{
  "n_layer": 20,
  "d_model": 192,
  "n_head": 6,
  "n_kv_head": 3,
  "head_dim": 32,
  "d_mlp": 448,
  "vocab_size": 512,
  "activation": "swiglu",
  "norm": "rmsnorm",
  "norm_place": "pre",
  "norm_eps": 1e-05,
  "positions": "rope",
  "rope_base": 1920.0,
  "rope_fraction": 1.0,
  "qk_norm": false,
  "attn_scale": 0.177,
  "bias": "qkv",
  "tie_embeddings": true,
  "parallel_block": false,
  "init": "uniform",
  "init_std_qkv": 0.0493,
  "init_std_o": 0.0612,
  "init_std_up": 0.0706,
  "init_std_down": 0.0706,
  "optimizer": "muon_variant",
  "lr": 0.00684,
  "lr_mult_up": 1.02,
  "beta1": 0.95,
  "lr_head": 0.009,
  "grad_clip": 0.5,
  "warmup_steps": 200,
  "schedule": "wsd",
  "decay_fraction": 1.0,
  "decay_shape": "linear",
  "final_lr_fraction": 0.0,
  "batch_tokens": 65536,
  "seq_len": 512,
  "doc_mask": false,
  "z_loss": 0.0001,
  "train_tokens": 437900000,
  "steps": 6682,
  "dataset": "wikipedia_en"
}
Each number is 200 + 30 x the weight over the matrix's rms, rounded and kept within 0 to 999. Layers, rows and columns count from 0.

# layer 6 attention value, 96x192, rms 0.0489, rows 78-90, columns 0-191
210,187,144,153,191,235,209,198,159,223,202,235,205,190,150,203,191,179,161,188,161,190,204,199,172,188,215,174,147,236,180,183,202,133,184,204,255,231,183,194,224,218,175,185,277,165,274,207,155,191,230,229,145,182,204,182,158,229,202,234,207,183,185,165,164,118,248,167,282,172,191,243,163,135,206,202,165,197,198,188,158,221,225,172,169,187,199,200,197,277,199,182,186,164,188,190,190,202,162,256,190,171,221,210,178,153,236,227,173,214,198,216,185,142,213,152,167,132,200,144,186,190,154,187,155,210,207,208,233,198,229,243,213,151,229,267,154,229,210,214,163,154,229,195,194,188,177,235,213,209,222,131,197,143,222,242,183,230,172,199,186,204,187,180,206,145,213,219,206,163,188,236,106,163,205,183,163,236,210,225,225,190,191,230,193,183,173,204,194,237,155,251
172,221,208,186,172,245,204,213,186,194,212,175,225,161,152,168,232,156,171,199,209,227,147,198,142,197,193,191,215,190,204,196,132,280,246,251,172,209,169,153,164,216,180,154,192,213,200,197,188,191,215,151,210,242,224,151,257,165,131,230,213,208,134,193,243,210,191,273,221,209,234,187,168,239,157,244,188,245,257,201,165,155,200,171,209,170,204,213,227,177,172,214,172,207,144,272,160,189,267,253,205,268,207,215,141,250,181,220,107,148,221,249,166,186,237,225,184,183,252,185,164,242,149,173,146,185,205,203,232,176,179,180,224,199,225,251,138,231,187,180,210,230,247,179,178,189,182,175,214,195,214,205,227,267,164,246,210,231,220,214,229,193,129,161,193,197,213,210,173,211,199,219,269,175,176,163,201,152,197,170,168,179,207,233,205,216,151,241,179,154,213,240
176,190,222,202,212,134,132,177,247,214,174,160,167,202,169,178,168,222,239,166,180,228,230,222,166,236,233,234,211,192,234,164,198,213,252,175,213,141,205,239,212,196,222,223,232,200,179,215,202,214,174,173,168,209,179,229,231,130,175,209,154,208,176,153,182,224,193,205,176,212,264,191,204,185,237,184,278,261,178,238,185,162,244,203,227,217,205,192,151,183,169,199,200,145,230,225,206,237,201,221,181,200,199,196,205,201,250,221,184,231,209,214,233,190,205,202,245,159,221,142,203,182,217,216,191,119,187,142,216,203,215,204,244,209,225,199,187,201,159,200,218,207,229,207,245,146,229,259,177,136,226,205,224,194,218,216,212,234,155,196,190,193,140,214,250,171,182,204,210,191,178,217,185,169,207,178,155,154,214,210,167,134,230,161,177,210,172,220,261,221,170,177
212,206,177,248,213,176,240,201,171,223,233,188,217,196,175,222,241,143,238,223,110,180,197,206,201,180,215,211,198,193,230,229,240,243,176,192,190,200,160,201,175,216,203,223,239,179,202,173,237,141,211,205,194,182,287,224,231,179,229,183,241,217,179,135,199,198,193,217,142,179,218,219,267,136,162,171,197,238,190,223,229,206,155,138,172,207,248,208,181,180,267,248,212,188,222,215,180,225,183,225,164,217,171,229,162,251,178,199,204,171,226,192,158,216,201,216,238,207,162,251,199,183,155,188,224,213,184,176,175,217,145,246,223,180,174,210,229,220,169,146,218,199,244,134,179,209,165,207,213,227,167,189,161,164,234,225,199,192,149,228,200,242,225,235,222,138,198,156,220,221,226,215,193,195,167,247,223,236,201,136,244,189,195,200,210,207,207,154,183,262,207,238
265,230,248,219,234,203,245,126,179,194,214,216,260,203,235,177,130,219,196,247,149,226,196,124,208,227,180,135,218,203,179,173,169,244,210,220,231,216,197,120,229,220,216,159,220,282,207,240,175,186,185,175,181,209,218,221,194,184,221,129,190,190,230,232,209,135,193,178,166,238,221,174,223,196,179,169,186,229,146,187,182,173,170,169,178,224,217,138,169,205,181,183,185,214,150,241,176,206,236,129,212,179,220,244,134,225,223,178,218,177,195,227,190,258,250,208,206,198,211,204,264,240,211,214,224,166,228,176,172,188,233,181,231,119,220,234,149,175,180,230,174,200,192,152,206,240,170,162,226,218,255,241,141,158,200,205,274,186,132,254,211,181,234,165,224,197,158,142,129,190,197,195,221,221,192,162,184,277,263,230,175,221,213,210,231,158,188,182,172,157,224,216
253,237,207,245,190,160,202,200,188,227,267,203,168,219,180,234,266,223,205,176,162,189,280,164,209,218,213,182,154,218,222,207,203,188,210,251,202,200,182,220,173,238,210,181,173,211,213,190,183,202,281,172,264,193,229,194,210,208,212,221,249,229,226,238,259,243,229,169,244,194,233,172,228,266,205,170,180,248,228,203,189,181,254,190,218,214,171,187,192,261,219,210,205,210,124,181,189,212,221,200,171,197,200,174,168,170,181,217,187,207,170,209,207,216,119,145,190,164,158,243,197,200,215,229,202,220,263,217,184,153,216,152,233,249,189,190,165,208,215,204,187,158,197,255,227,191,167,238,199,205,201,212,185,217,215,159,211,222,194,188,189,199,225,249,191,217,221,160,180,248,174,230,216,214,191,186,227,230,223,181,263,187,214,182,206,230,158,237,218,240,211,227
154,155,190,188,214,176,136,272,146,233,191,206,209,232,192,222,260,215,214,216,219,218,206,201,209,238,185,200,232,189,232,141,177,198,180,149,206,235,210,264,240,164,216,213,240,226,208,203,192,153,202,209,211,170,219,229,197,202,186,188,281,140,203,231,167,175,212,170,192,244,197,156,269,161,177,227,203,206,185,189,187,153,255,215,256,285,140,132,180,182,194,182,200,167,225,150,160,135,239,179,214,236,172,195,168,196,179,189,196,233,206,143,148,182,191,158,201,155,215,163,237,212,203,176,233,214,201,187,216,228,170,208,229,213,205,195,239,169,194,199,194,226,194,220,162,253,223,159,190,196,199,139,151,216,169,241,219,200,122,177,207,181,123,201,181,190,193,170,186,231,171,189,162,291,241,213,186,228,146,226,208,222,188,196,173,200,187,226,233,177,178,207
194,158,166,264,184,173,241,271,185,179,235,211,160,226,241,113,152,175,169,224,226,168,183,191,218,212,201,215,186,209,185,199,227,151,179,173,194,202,132,194,234,238,217,166,173,168,248,197,197,176,207,187,142,223,202,233,239,214,244,183,152,205,171,183,199,191,207,153,166,185,196,218,241,203,200,256,213,179,166,228,204,238,218,156,143,205,212,191,194,228,194,170,249,181,256,186,179,171,190,186,244,239,252,228,181,191,229,252,182,189,239,209,162,198,185,195,208,211,187,248,227,204,201,225,172,128,213,238,186,202,181,173,218,209,142,173,190,150,160,160,135,164,205,237,171,200,187,213,203,179,188,169,153,226,181,173,227,205,197,158,172,193,231,175,237,248,227,206,184,250,183,179,152,160,220,253,185,237,212,154,160,193,153,176,268,189,183,171,215,189,239,185
264,214,201,190,252,276,149,207,201,240,182,277,239,236,185,183,226,254,198,282,125,157,239,225,277,210,224,191,161,204,151,162,202,220,268,257,239,254,218,225,240,265,197,239,185,256,198,175,176,214,220,166,177,153,183,251,148,168,231,151,199,197,229,182,177,230,175,201,211,188,210,174,204,231,195,190,183,177,155,262,169,200,215,211,213,153,167,218,207,178,135,233,149,124,242,179,164,191,223,197,178,287,178,198,288,198,161,162,230,280,240,195,204,151,204,211,186,187,163,211,223,218,185,159,161,217,165,197,208,192,221,145,197,221,203,238,213,155,180,253,232,162,157,216,165,196,227,282,183,156,212,204,244,209,201,146,249,242,136,234,175,200,214,205,223,165,187,196,184,157,196,230,191,210,182,261,165,146,166,223,220,124,149,159,207,217,217,262,203,202,177,173
191,172,202,207,250,175,185,234,195,220,239,203,231,208,190,199,145,191,200,239,251,207,230,209,221,214,263,230,255,144,166,256,215,178,164,239,286,181,210,267,195,171,147,189,179,173,189,216,209,246,192,166,164,232,189,231,239,142,209,173,192,242,206,222,153,192,172,218,198,233,183,191,191,198,220,198,195,202,183,182,230,191,205,161,210,190,142,198,189,217,200,197,242,187,172,210,203,161,194,267,185,233,274,147,208,173,158,223,172,198,185,260,200,222,186,232,197,173,205,222,199,241,235,172,207,163,175,261,158,157,150,242,209,230,211,225,197,190,203,184,227,163,186,164,188,227,141,215,138,221,194,215,178,216,254,163,248,197,197,223,189,203,198,169,218,190,197,189,217,165,191,201,183,120,226,195,203,252,232,145,191,152,188,251,246,190,245,185,168,172,189,208
181,185,153,219,158,189,189,165,234,160,151,166,229,199,167,212,200,167,253,191,183,241,135,194,191,195,245,200,179,141,212,134,261,211,226,140,195,211,225,236,178,173,231,145,183,219,222,267,170,178,188,229,208,229,213,227,187,204,176,163,166,276,216,121,199,192,173,240,169,235,243,175,202,172,206,190,238,144,225,158,216,200,242,226,198,184,253,216,164,200,197,247,172,210,184,176,189,213,205,211,232,179,264,179,163,234,149,172,210,134,207,201,139,230,255,196,187,212,152,215,207,208,218,188,211,220,183,173,189,193,202,232,150,205,197,180,172,190,168,208,208,182,161,246,165,184,225,159,168,228,193,219,237,132,212,162,202,205,213,196,211,174,199,171,247,170,187,194,199,229,203,204,149,244,259,182,190,152,133,178,163,205,178,240,205,222,177,210,180,210,221,189
168,161,188,182,221,202,153,172,155,202,174,206,217,217,190,208,128,235,112,206,203,175,235,170,206,210,175,251,228,133,236,172,213,146,183,201,163,233,188,206,167,171,181,192,223,228,200,226,159,200,212,158,191,214,223,248,223,207,198,188,188,201,116,203,201,195,248,172,163,232,184,220,238,210,266,224,196,230,205,192,222,224,217,227,212,183,182,181,241,153,191,174,218,240,189,205,165,194,229,209,165,218,223,183,182,221,160,192,199,255,217,154,202,181,186,171,169,233,230,208,139,158,205,221,190,250,198,164,233,178,239,164,245,140,170,248,229,220,140,178,209,184,199,241,253,170,247,220,233,192,200,199,227,210,241,174,211,261,168,170,182,144,177,190,176,144,187,193,188,232,189,229,189,206,226,214,214,204,237,204,171,231,212,216,225,227,218,161,161,168,235,229
194,195,203,203,237,146,231,189,186,176,170,164,189,253,231,171,234,159,177,158,177,169,176,146,186,185,172,189,160,166,256,210,151,194,165,196,249,146,206,169,152,243,187,193,228,160,224,231,156,182,174,183,171,222,206,245,186,186,207,167,169,244,217,187,177,197,258,191,235,158,207,184,234,164,213,206,189,177,178,217,218,240,231,198,223,174,211,186,194,180,194,242,208,157,193,254,249,203,240,194,169,201,189,154,222,219,163,179,166,172,226,177,190,197,128,225,209,227,199,201,112,232,242,237,126,204,222,209,201,259,219,156,224,241,167,155,210,234,202,234,153,161,198,187,236,197,201,243,204,196,245,171,233,240,193,183,232,197,231,238,194,186,192,265,206,199,219,195,180,201,183,214,193,222,200,208,244,202,227,214,232,218,209,205,170,222,189,180,192,198,180,110
# layer 6 attention output (transposed), 192x192, rms 0.0613, rows 142-153,174-185, columns 0-191
244,198,200,157,180,206,169,205,208,190,194,178,237,195,172,232,208,248,162,189,189,164,216,151,172,159,205,291,231,167,238,205,208,202,253,153,154,202,174,220,163,175,122,174,152,121,197,225,155,245,200,229,243,202,217,191,211,283,201,209,189,192,180,301,216,236,175,194,177,246,210,130,205,178,176,208,218,115,211,251,174,231,217,177,178,128,198,198,225,241,195,206,211,210,183,220,216,221,205,163,220,109,205,211,199,165,189,241,204,176,196,189,219,206,235,225,141,265,270,274,220,179,241,251,136,181,207,217,197,152,154,202,146,195,174,134,159,227,271,193,184,229,201,163,226,159,243,202,172,198,146,231,190,146,179,172,218,235,197,203,293,199,205,195,184,187,223,236,203,159,218,274,194,252,222,167,195,222,255,182,275,212,205,196,191,205,238,231,206,176,177,147
239,167,183,181,205,223,210,153,148,173,181,262,152,212,213,255,189,173,128,220,182,172,194,200,207,169,217,180,219,226,202,199,184,193,188,227,194,186,158,201,136,192,225,193,197,231,216,248,183,211,171,209,280,222,270,148,119,177,150,125,228,164,207,196,236,222,268,180,211,142,256,167,248,266,174,185,168,185,195,184,192,168,187,182,183,208,225,198,123,196,220,276,193,204,161,249,190,205,162,178,269,271,186,261,173,224,243,222,176,207,139,208,213,205,181,146,195,285,173,212,197,212,154,164,178,229,161,240,194,211,186,205,217,228,162,214,199,191,183,261,198,190,264,151,144,192,167,221,167,198,161,257,203,164,231,261,285,219,192,215,180,175,163,216,186,203,230,170,185,225,202,180,237,223,166,173,159,198,213,174,156,189,174,194,244,243,212,251,195,179,196,161
191,197,193,200,191,207,202,186,188,181,187,211,197,185,204,188,183,214,218,185,274,181,190,211,161,226,163,181,223,220,204,234,174,168,172,184,178,239,216,193,205,264,184,249,162,252,203,249,206,184,209,156,186,194,209,201,263,180,189,179,193,177,200,172,216,186,219,186,173,177,258,234,183,154,157,240,194,191,180,214,195,179,152,176,238,206,245,223,155,176,254,207,216,129,204,164,227,246,225,206,213,189,163,219,181,244,224,154,202,229,226,189,180,227,180,220,165,178,160,231,179,155,209,202,154,172,180,224,221,201,255,218,240,177,136,218,169,149,261,184,217,247,210,227,219,223,182,203,136,190,206,155,198,187,174,213,190,172,163,223,159,244,248,207,203,186,150,214,228,227,153,204,186,214,196,236,149,222,239,204,225,239,183,155,156,226,259,174,193,252,186,232
243,232,172,196,207,218,232,172,190,231,235,175,161,133,220,217,214,187,233,228,152,235,180,193,211,161,210,164,194,247,179,264,202,194,208,215,195,180,169,235,207,238,211,160,198,188,210,198,245,179,234,180,175,164,204,196,224,183,200,180,124,157,176,162,185,166,216,192,243,187,236,171,234,242,214,203,154,183,291,195,207,195,232,224,306,161,162,157,214,174,156,189,213,254,152,283,225,187,188,169,189,269,171,193,160,229,210,188,166,213,254,175,224,167,180,189,189,163,207,254,214,184,165,202,173,205,225,228,238,148,260,138,174,162,173,171,171,184,244,199,209,232,195,177,193,242,234,256,231,208,200,181,202,170,232,185,215,180,164,182,221,178,199,199,162,256,203,214,228,165,211,192,153,160,197,252,219,216,182,196,166,167,243,258,225,212,210,170,144,164,209,201
235,196,178,193,188,234,208,204,217,243,189,241,169,201,229,218,209,197,211,185,168,209,261,225,242,164,209,188,167,188,244,202,215,176,175,158,191,147,173,235,214,261,264,209,173,194,227,233,144,255,145,153,149,158,115,174,231,162,201,172,152,214,212,238,192,265,266,200,172,179,224,146,181,240,260,257,204,192,178,206,129,249,254,183,234,190,278,184,197,244,242,197,140,137,193,255,177,219,229,188,184,167,222,136,233,165,227,216,136,246,215,176,234,230,150,249,140,197,190,198,187,265,227,238,173,195,226,247,206,173,145,191,247,138,269,144,167,233,216,217,231,225,218,212,216,149,227,217,214,171,157,173,224,211,227,258,221,155,227,198,200,177,238,164,199,245,226,234,179,231,199,179,230,224,250,205,167,208,242,227,209,175,181,198,198,256,201,234,199,243,252,197
188,132,201,195,179,173,190,173,178,195,199,178,186,191,211,234,151,249,217,182,199,265,189,216,146,240,223,175,121,234,213,197,197,172,200,185,267,222,147,217,176,214,181,219,232,202,269,158,206,214,204,231,202,233,193,235,255,181,204,266,259,181,134,248,241,203,165,162,224,188,224,206,161,248,272,264,157,184,203,219,163,188,176,134,139,166,224,147,209,205,177,243,223,230,235,194,226,200,113,227,244,192,158,200,153,217,171,186,201,222,219,155,196,192,182,209,198,222,210,230,165,193,245,227,275,205,170,174,207,188,210,216,168,206,221,182,188,213,217,175,182,235,240,211,233,241,217,224,236,231,247,176,204,232,231,166,181,158,209,269,175,161,203,199,202,247,215,167,182,151,217,188,206,213,223,218,199,181,181,205,162,166,207,218,134,161,169,224,202,238,200,226
182,219,208,201,220,234,167,155,224,205,200,271,231,178,236,271,262,242,184,199,167,118,280,262,186,228,198,228,171,236,162,221,233,213,187,184,180,260,149,165,218,205,180,171,174,250,219,208,191,179,205,198,182,270,117,172,222,162,241,167,208,235,238,274,274,199,179,185,199,280,171,150,140,220,156,262,231,214,189,131,178,182,230,293,215,196,190,268,208,179,159,208,190,208,170,179,227,217,215,212,184,178,203,226,183,166,190,226,212,220,181,142,243,134,262,217,180,157,185,183,133,207,217,162,172,225,171,221,160,221,200,185,134,266,183,158,238,201,168,220,183,284,166,196,202,171,128,122,221,192,157,148,255,218,231,168,207,182,213,173,180,217,226,223,194,178,150,223,205,227,242,226,201,158,205,184,200,169,202,215,204,167,209,268,225,237,182,161,182,240,182,167
191,188,186,200,206,254,233,221,171,228,178,199,213,175,231,227,197,153,251,196,193,205,240,264,186,232,183,205,159,231,180,191,209,202,184,220,161,184,175,204,169,241,148,177,220,180,179,210,229,166,171,235,172,177,188,215,233,177,208,184,182,211,201,212,154,201,178,194,214,260,241,194,235,142,171,186,169,180,190,251,176,252,172,184,169,256,193,171,220,210,183,214,235,191,145,225,188,195,164,219,195,158,211,234,246,191,193,198,146,146,212,154,193,201,231,159,192,197,195,254,224,185,148,167,191,167,200,179,147,207,206,272,206,131,173,175,193,221,184,250,227,215,204,196,235,170,169,182,235,173,253,201,144,188,160,241,221,212,180,201,266,211,228,233,179,185,178,215,212,159,221,214,187,194,226,159,231,218,230,198,252,219,241,205,155,183,172,173,178,271,151,257
208,205,196,177,198,208,184,203,217,200,222,176,235,223,178,157,170,230,298,176,209,194,187,156,165,152,185,190,175,180,223,193,173,179,207,220,186,168,240,176,185,202,242,248,251,239,199,208,139,187,189,114,158,171,178,276,196,181,224,251,204,168,201,204,178,217,196,217,187,222,145,179,222,269,228,169,213,216,154,163,175,230,219,211,184,217,220,158,195,192,220,153,186,229,262,198,256,195,223,213,188,213,187,166,204,163,178,191,263,196,199,195,231,158,123,248,190,200,179,241,203,207,210,253,149,173,276,225,189,193,205,226,171,206,236,132,161,227,189,234,177,222,194,189,173,191,198,187,229,208,177,230,167,253,219,215,216,176,248,184,175,182,197,206,183,223,204,182,158,192,263,209,220,154,211,236,168,243,203,272,206,197,208,247,199,232,198,245,183,188,219,215
229,183,226,237,183,197,270,207,230,213,265,172,204,231,190,198,230,201,197,215,166,213,245,240,157,179,176,169,220,170,195,183,222,184,241,193,231,239,184,189,193,171,194,183,236,119,217,211,213,217,218,243,213,167,187,168,148,148,184,194,236,214,202,184,115,232,186,171,199,176,192,197,170,173,233,187,187,241,183,201,249,153,184,240,157,227,252,171,200,197,168,201,195,177,153,170,249,193,226,215,233,209,168,158,207,205,165,205,131,171,255,217,215,214,201,211,227,253,159,159,222,195,190,177,163,204,232,197,182,262,200,221,182,251,262,159,193,244,159,263,179,198,159,182,211,210,167,229,216,217,184,199,156,169,192,148,206,167,181,185,206,196,210,248,160,189,175,193,207,181,229,189,161,219,247,217,235,183,213,212,208,147,203,213,239,159,259,208,179,225,188,202
154,187,138,164,247,163,253,220,183,253,231,209,191,200,218,212,207,235,201,208,221,194,222,212,166,164,239,196,198,200,248,207,159,153,178,185,199,215,200,171,179,257,248,229,143,216,147,191,292,189,264,183,167,217,209,175,154,203,127,188,247,181,271,157,200,185,172,168,201,203,196,151,175,209,107,177,194,220,202,209,227,145,125,245,219,248,187,213,162,257,211,230,172,164,207,254,241,210,134,212,182,236,194,257,201,164,247,154,186,162,128,161,148,188,216,208,277,154,219,168,209,178,236,225,214,270,254,175,164,165,181,203,196,249,228,229,178,191,256,177,176,132,197,173,151,185,174,182,199,193,149,125,210,198,159,218,224,214,256,157,220,283,287,206,159,255,202,224,196,194,160,208,209,219,207,219,163,222,244,251,236,184,233,196,175,182,167,200,203,135,178,180
205,202,220,227,202,255,167,141,210,221,166,222,211,196,270,217,201,193,200,203,156,161,179,141,163,207,200,241,173,225,179,172,228,169,174,159,229,272,201,166,214,146,229,243,224,274,225,252,278,171,178,208,118,209,150,193,204,165,204,237,175,161,197,217,214,216,205,225,145,253,216,179,199,196,188,170,224,226,167,169,241,231,218,234,168,168,180,222,222,216,189,263,128,165,121,228,218,218,191,209,264,259,190,154,160,285,187,215,198,208,243,165,190,216,213,206,226,222,216,211,205,201,194,125,132,242,218,185,240,200,131,240,218,257,215,173,210,173,218,179,223,233,183,187,308,171,206,181,144,217,145,229,176,210,223,203,220,224,186,187,153,234,159,167,159,185,223,207,195,136,161,172,201,205,217,197,205,220,224,218,167,196,229,227,117,200,159,191,186,196,187,212
192,218,206,230,205,227,210,200,195,214,217,176,230,184,197,171,181,194,239,258,195,221,175,222,223,226,207,213,184,193,233,183,203,190,221,206,245,201,210,187,220,208,241,248,219,212,181,243,194,237,202,197,242,177,205,186,199,183,195,146,161,161,179,207,227,155,236,222,207,182,219,242,225,226,241,238,183,215,172,198,177,230,193,246,224,182,264,190,168,198,157,194,232,244,185,195,179,168,209,208,204,235,189,209,168,240,195,180,191,257,221,203,193,157,182,234,202,207,243,218,222,161,211,190,216,230,178,215,202,173,169,173,223,191,195,204,227,225,190,181,231,193,214,136,201,191,224,173,221,186,188,212,250,211,168,152,208,190,190,186,168,240,214,192,152,241,238,171,249,237,200,178,237,203,192,241,168,193,176,216,178,154,186,175,191,194,204,194,173,214,222,170
163,257,197,181,164,169,163,225,217,223,211,171,219,254,173,158,231,219,224,177,206,257,212,231,211,195,200,184,185,182,190,164,239,207,224,167,206,242,219,188,300,217,232,205,169,220,205,235,200,224,216,158,142,194,144,247,193,181,202,209,156,159,202,234,249,189,176,244,178,255,191,231,170,197,153,189,214,225,210,191,191,213,220,238,215,209,185,220,226,221,172,207,219,110,211,212,233,229,191,214,180,159,201,190,229,178,183,217,200,186,219,154,213,192,213,223,198,137,206,174,200,215,222,202,219,175,169,155,224,208,209,203,215,203,219,140,218,220,207,202,179,204,169,191,250,171,197,178,175,195,198,189,229,180,218,191,196,220,236,189,203,166,279,191,226,190,188,209,191,214,187,213,124,180,253,240,185,228,209,211,213,239,195,152,180,196,170,136,179,169,250,205
224,191,238,213,191,207,234,186,187,199,189,205,187,174,146,230,176,219,163,232,147,201,171,234,218,242,146,196,170,158,202,163,225,170,216,171,199,185,230,221,191,175,181,206,200,176,180,182,183,224,168,218,211,217,208,167,220,182,189,197,218,206,204,269,265,196,209,217,189,207,154,193,223,236,216,180,221,213,225,185,215,243,170,206,165,205,204,175,253,191,170,154,248,226,130,239,191,151,218,224,219,175,239,192,171,187,222,194,174,225,179,195,184,147,177,215,194,226,184,128,233,246,213,207,228,230,221,152,199,200,144,181,229,203,236,224,193,228,181,273,241,170,184,166,138,186,175,175,210,235,144,218,207,221,191,201,235,139,212,179,210,191,233,202,150,202,230,286,242,154,218,200,171,187,181,215,234,189,160,199,183,217,204,187,210,208,223,249,225,181,205,226
195,181,245,195,191,217,179,197,188,190,169,213,226,240,195,182,216,186,193,237,186,175,213,215,208,216,165,208,231,198,266,204,171,199,213,218,178,228,199,159,189,171,195,238,237,182,236,193,245,234,195,162,274,196,203,208,186,228,211,207,237,208,175,220,175,182,205,214,221,190,189,171,163,251,194,211,207,203,171,183,203,232,219,164,171,154,183,195,232,178,226,175,192,224,185,141,177,206,188,226,200,193,218,177,187,198,202,193,196,173,168,200,229,202,197,210,162,184,197,204,205,194,237,186,215,158,211,243,166,216,211,220,184,214,205,207,186,204,154,135,174,180,209,197,162,228,185,173,182,144,184,245,183,178,201,207,257,215,237,173,207,198,194,223,230,227,227,217,193,140,216,202,222,239,178,109,245,208,232,194,204,213,153,195,227,217,248,235,217,242,181,199
161,244,221,197,192,205,167,197,194,217,236,173,209,182,182,193,177,192,245,186,182,187,172,190,247,262,181,236,158,156,160,209,186,218,204,195,254,206,173,274,203,209,219,165,215,196,237,156,202,174,262,218,250,229,215,219,193,213,145,236,226,179,217,187,216,179,186,195,198,223,237,193,144,158,149,212,188,223,195,197,156,206,184,185,184,194,158,176,177,198,202,190,256,244,223,142,198,236,173,189,197,209,239,232,166,178,157,252,218,154,166,216,207,190,213,198,230,249,194,227,172,168,197,206,195,219,199,183,202,207,198,244,169,261,150,236,217,208,230,179,191,288,176,185,208,202,231,145,209,216,230,216,174,210,223,212,186,267,205,177,206,223,172,203,237,221,188,175,183,217,201,212,228,146,164,145,166,176,199,181,186,177,215,191,162,185,203,147,220,216,228,140
207,176,180,205,229,192,228,216,197,201,201,233,212,243,198,229,155,185,194,253,210,224,207,201,241,205,205,199,253,208,191,165,231,235,173,204,175,222,192,200,202,221,204,187,184,200,167,229,168,213,178,206,213,192,161,208,195,219,198,178,222,187,194,188,172,187,193,173,219,210,131,196,178,147,168,208,225,240,142,214,190,197,226,233,172,213,200,190,202,203,231,186,190,188,237,167,172,177,228,239,224,183,220,216,268,165,201,217,200,210,220,216,182,160,268,248,209,189,199,219,172,222,229,213,228,207,199,227,207,197,212,228,172,212,219,208,201,217,212,163,203,211,175,178,210,216,243,221,164,156,197,240,235,188,226,199,197,245,229,202,192,238,142,193,195,239,194,197,204,248,201,199,194,205,194,210,197,213,243,193,244,213,169,197,219,194,214,180,210,169,236,191
202,194,220,195,233,210,186,238,189,189,222,162,187,242,227,231,180,178,186,229,225,200,146,186,224,217,217,186,176,202,246,202,197,193,206,232,208,196,218,189,234,225,198,259,162,174,208,144,238,240,197,199,186,219,218,196,245,271,204,233,173,193,204,179,137,220,213,186,211,118,178,244,179,224,232,173,235,193,219,201,235,268,185,167,147,208,182,179,191,265,226,228,207,249,233,206,190,176,222,194,228,226,204,184,263,199,176,206,241,227,176,173,191,204,232,193,161,228,204,167,188,203,259,218,167,183,204,173,227,161,171,225,240,181,249,223,206,183,231,230,191,176,251,191,200,237,257,224,201,211,203,218,157,207,219,195,210,188,185,205,224,215,162,203,195,222,247,161,159,189,204,166,174,237,178,258,221,187,221,213,204,241,207,199,217,213,189,182,188,190,183,174
218,183,187,225,225,157,162,222,153,229,243,225,155,224,194,202,241,175,200,219,153,223,235,199,230,153,217,205,258,216,202,208,207,216,167,209,143,180,206,217,208,230,191,180,221,184,208,197,242,216,200,233,217,205,196,197,171,200,206,222,217,265,234,215,226,179,200,210,182,148,191,226,166,178,159,216,219,227,191,174,215,186,254,229,219,182,216,214,230,157,197,199,205,200,260,160,245,183,224,247,201,247,209,204,201,211,162,204,199,165,230,248,127,176,206,205,254,205,234,224,210,216,167,178,224,191,164,158,195,280,245,199,178,261,234,230,165,212,226,150,204,182,173,176,160,248,190,209,128,188,232,174,202,200,208,170,230,251,215,226,181,204,196,145,222,252,253,201,185,127,261,223,238,207,212,196,189,165,205,161,153,225,152,197,220,235,147,212,138,194,221,200
214,214,237,248,224,195,239,183,188,167,144,207,149,214,186,303,238,219,141,281,210,172,199,206,171,207,204,227,218,185,224,195,238,182,194,181,145,162,251,239,216,200,188,194,201,226,137,255,210,250,203,253,241,228,217,148,233,172,190,145,205,136,165,226,215,211,206,218,218,204,219,251,233,177,209,206,230,150,236,234,216,205,112,243,221,192,205,187,161,260,150,184,241,227,192,291,244,185,239,170,142,180,194,186,160,256,204,168,207,188,206,194,184,195,239,150,138,204,185,198,173,189,176,192,191,196,132,161,193,156,157,197,237,147,167,284,172,158,216,171,221,191,184,152,225,202,204,249,225,205,216,135,198,183,266,210,209,117,188,187,170,245,183,166,166,188,221,180,262,148,149,208,135,216,219,196,230,166,165,152,220,212,174,162,186,186,154,194,183,186,166,217
202,215,234,142,176,208,201,177,178,217,173,254,163,218,206,238,197,199,225,179,190,207,211,233,219,198,226,183,219,172,206,216,224,184,230,175,215,160,235,181,196,156,181,160,247,222,135,199,218,173,189,227,170,194,203,163,199,209,238,202,177,159,231,218,203,187,233,172,184,204,188,202,179,205,203,218,213,185,209,180,195,242,153,187,199,154,204,234,229,234,161,184,183,187,179,164,248,192,235,199,176,244,206,174,169,197,195,220,205,214,133,251,186,174,210,172,179,197,221,189,199,203,168,228,209,209,215,203,228,224,199,172,227,207,182,233,172,227,216,208,238,166,246,228,187,187,194,119,145,225,187,195,216,225,147,232,198,163,208,139,197,221,203,159,257,227,216,234,248,168,247,198,205,147,192,150,204,183,189,190,158,218,182,181,194,220,210,163,226,220,193,186
173,206,227,201,187,209,195,244,216,200,193,191,185,151,198,192,205,195,213,182,192,205,252,224,179,212,188,180,194,230,192,201,224,210,192,218,237,164,173,222,205,159,161,269,232,177,222,205,204,229,194,187,182,161,154,200,221,141,197,206,224,221,138,193,185,208,181,200,167,208,216,236,194,216,226,214,216,215,188,180,222,210,203,212,237,193,257,215,211,129,211,210,234,191,199,182,190,206,186,177,217,197,215,223,222,192,209,234,163,180,204,201,225,209,170,210,197,231,238,197,190,196,174,210,187,227,162,203,195,220,169,184,200,203,207,194,229,191,178,206,227,206,165,239,211,168,207,176,223,211,247,254,169,221,156,177,196,222,153,200,151,179,163,203,243,209,178,199,195,178,221,139,217,222,161,199,177,186,191,189,201,193,189,217,213,219,217,168,220,219,220,183
235,209,187,193,193,220,210,232,213,223,202,236,205,199,200,168,197,192,202,192,187,203,224,222,199,172,185,158,260,185,188,213,207,203,197,240,165,150,202,218,194,193,201,211,231,167,180,185,166,234,208,159,227,194,240,172,148,177,252,152,180,233,187,206,235,194,228,190,207,166,214,205,188,229,212,233,172,192,234,227,190,188,186,166,201,193,245,163,194,178,210,204,236,198,165,257,233,216,177,202,154,204,167,233,190,209,207,199,166,204,174,188,208,193,197,190,190,207,173,224,210,214,210,194,220,196,213,226,214,201,220,223,191,218,239,189,175,173,209,212,174,214,193,196,179,190,214,215,216,167,188,177,234,195,194,215,176,189,213,228,215,201,201,212,184,179,202,194,211,211,206,237,201,203,187,196,157,180,203,188,207,195,197,199,235,125,199,241,196,212,227,203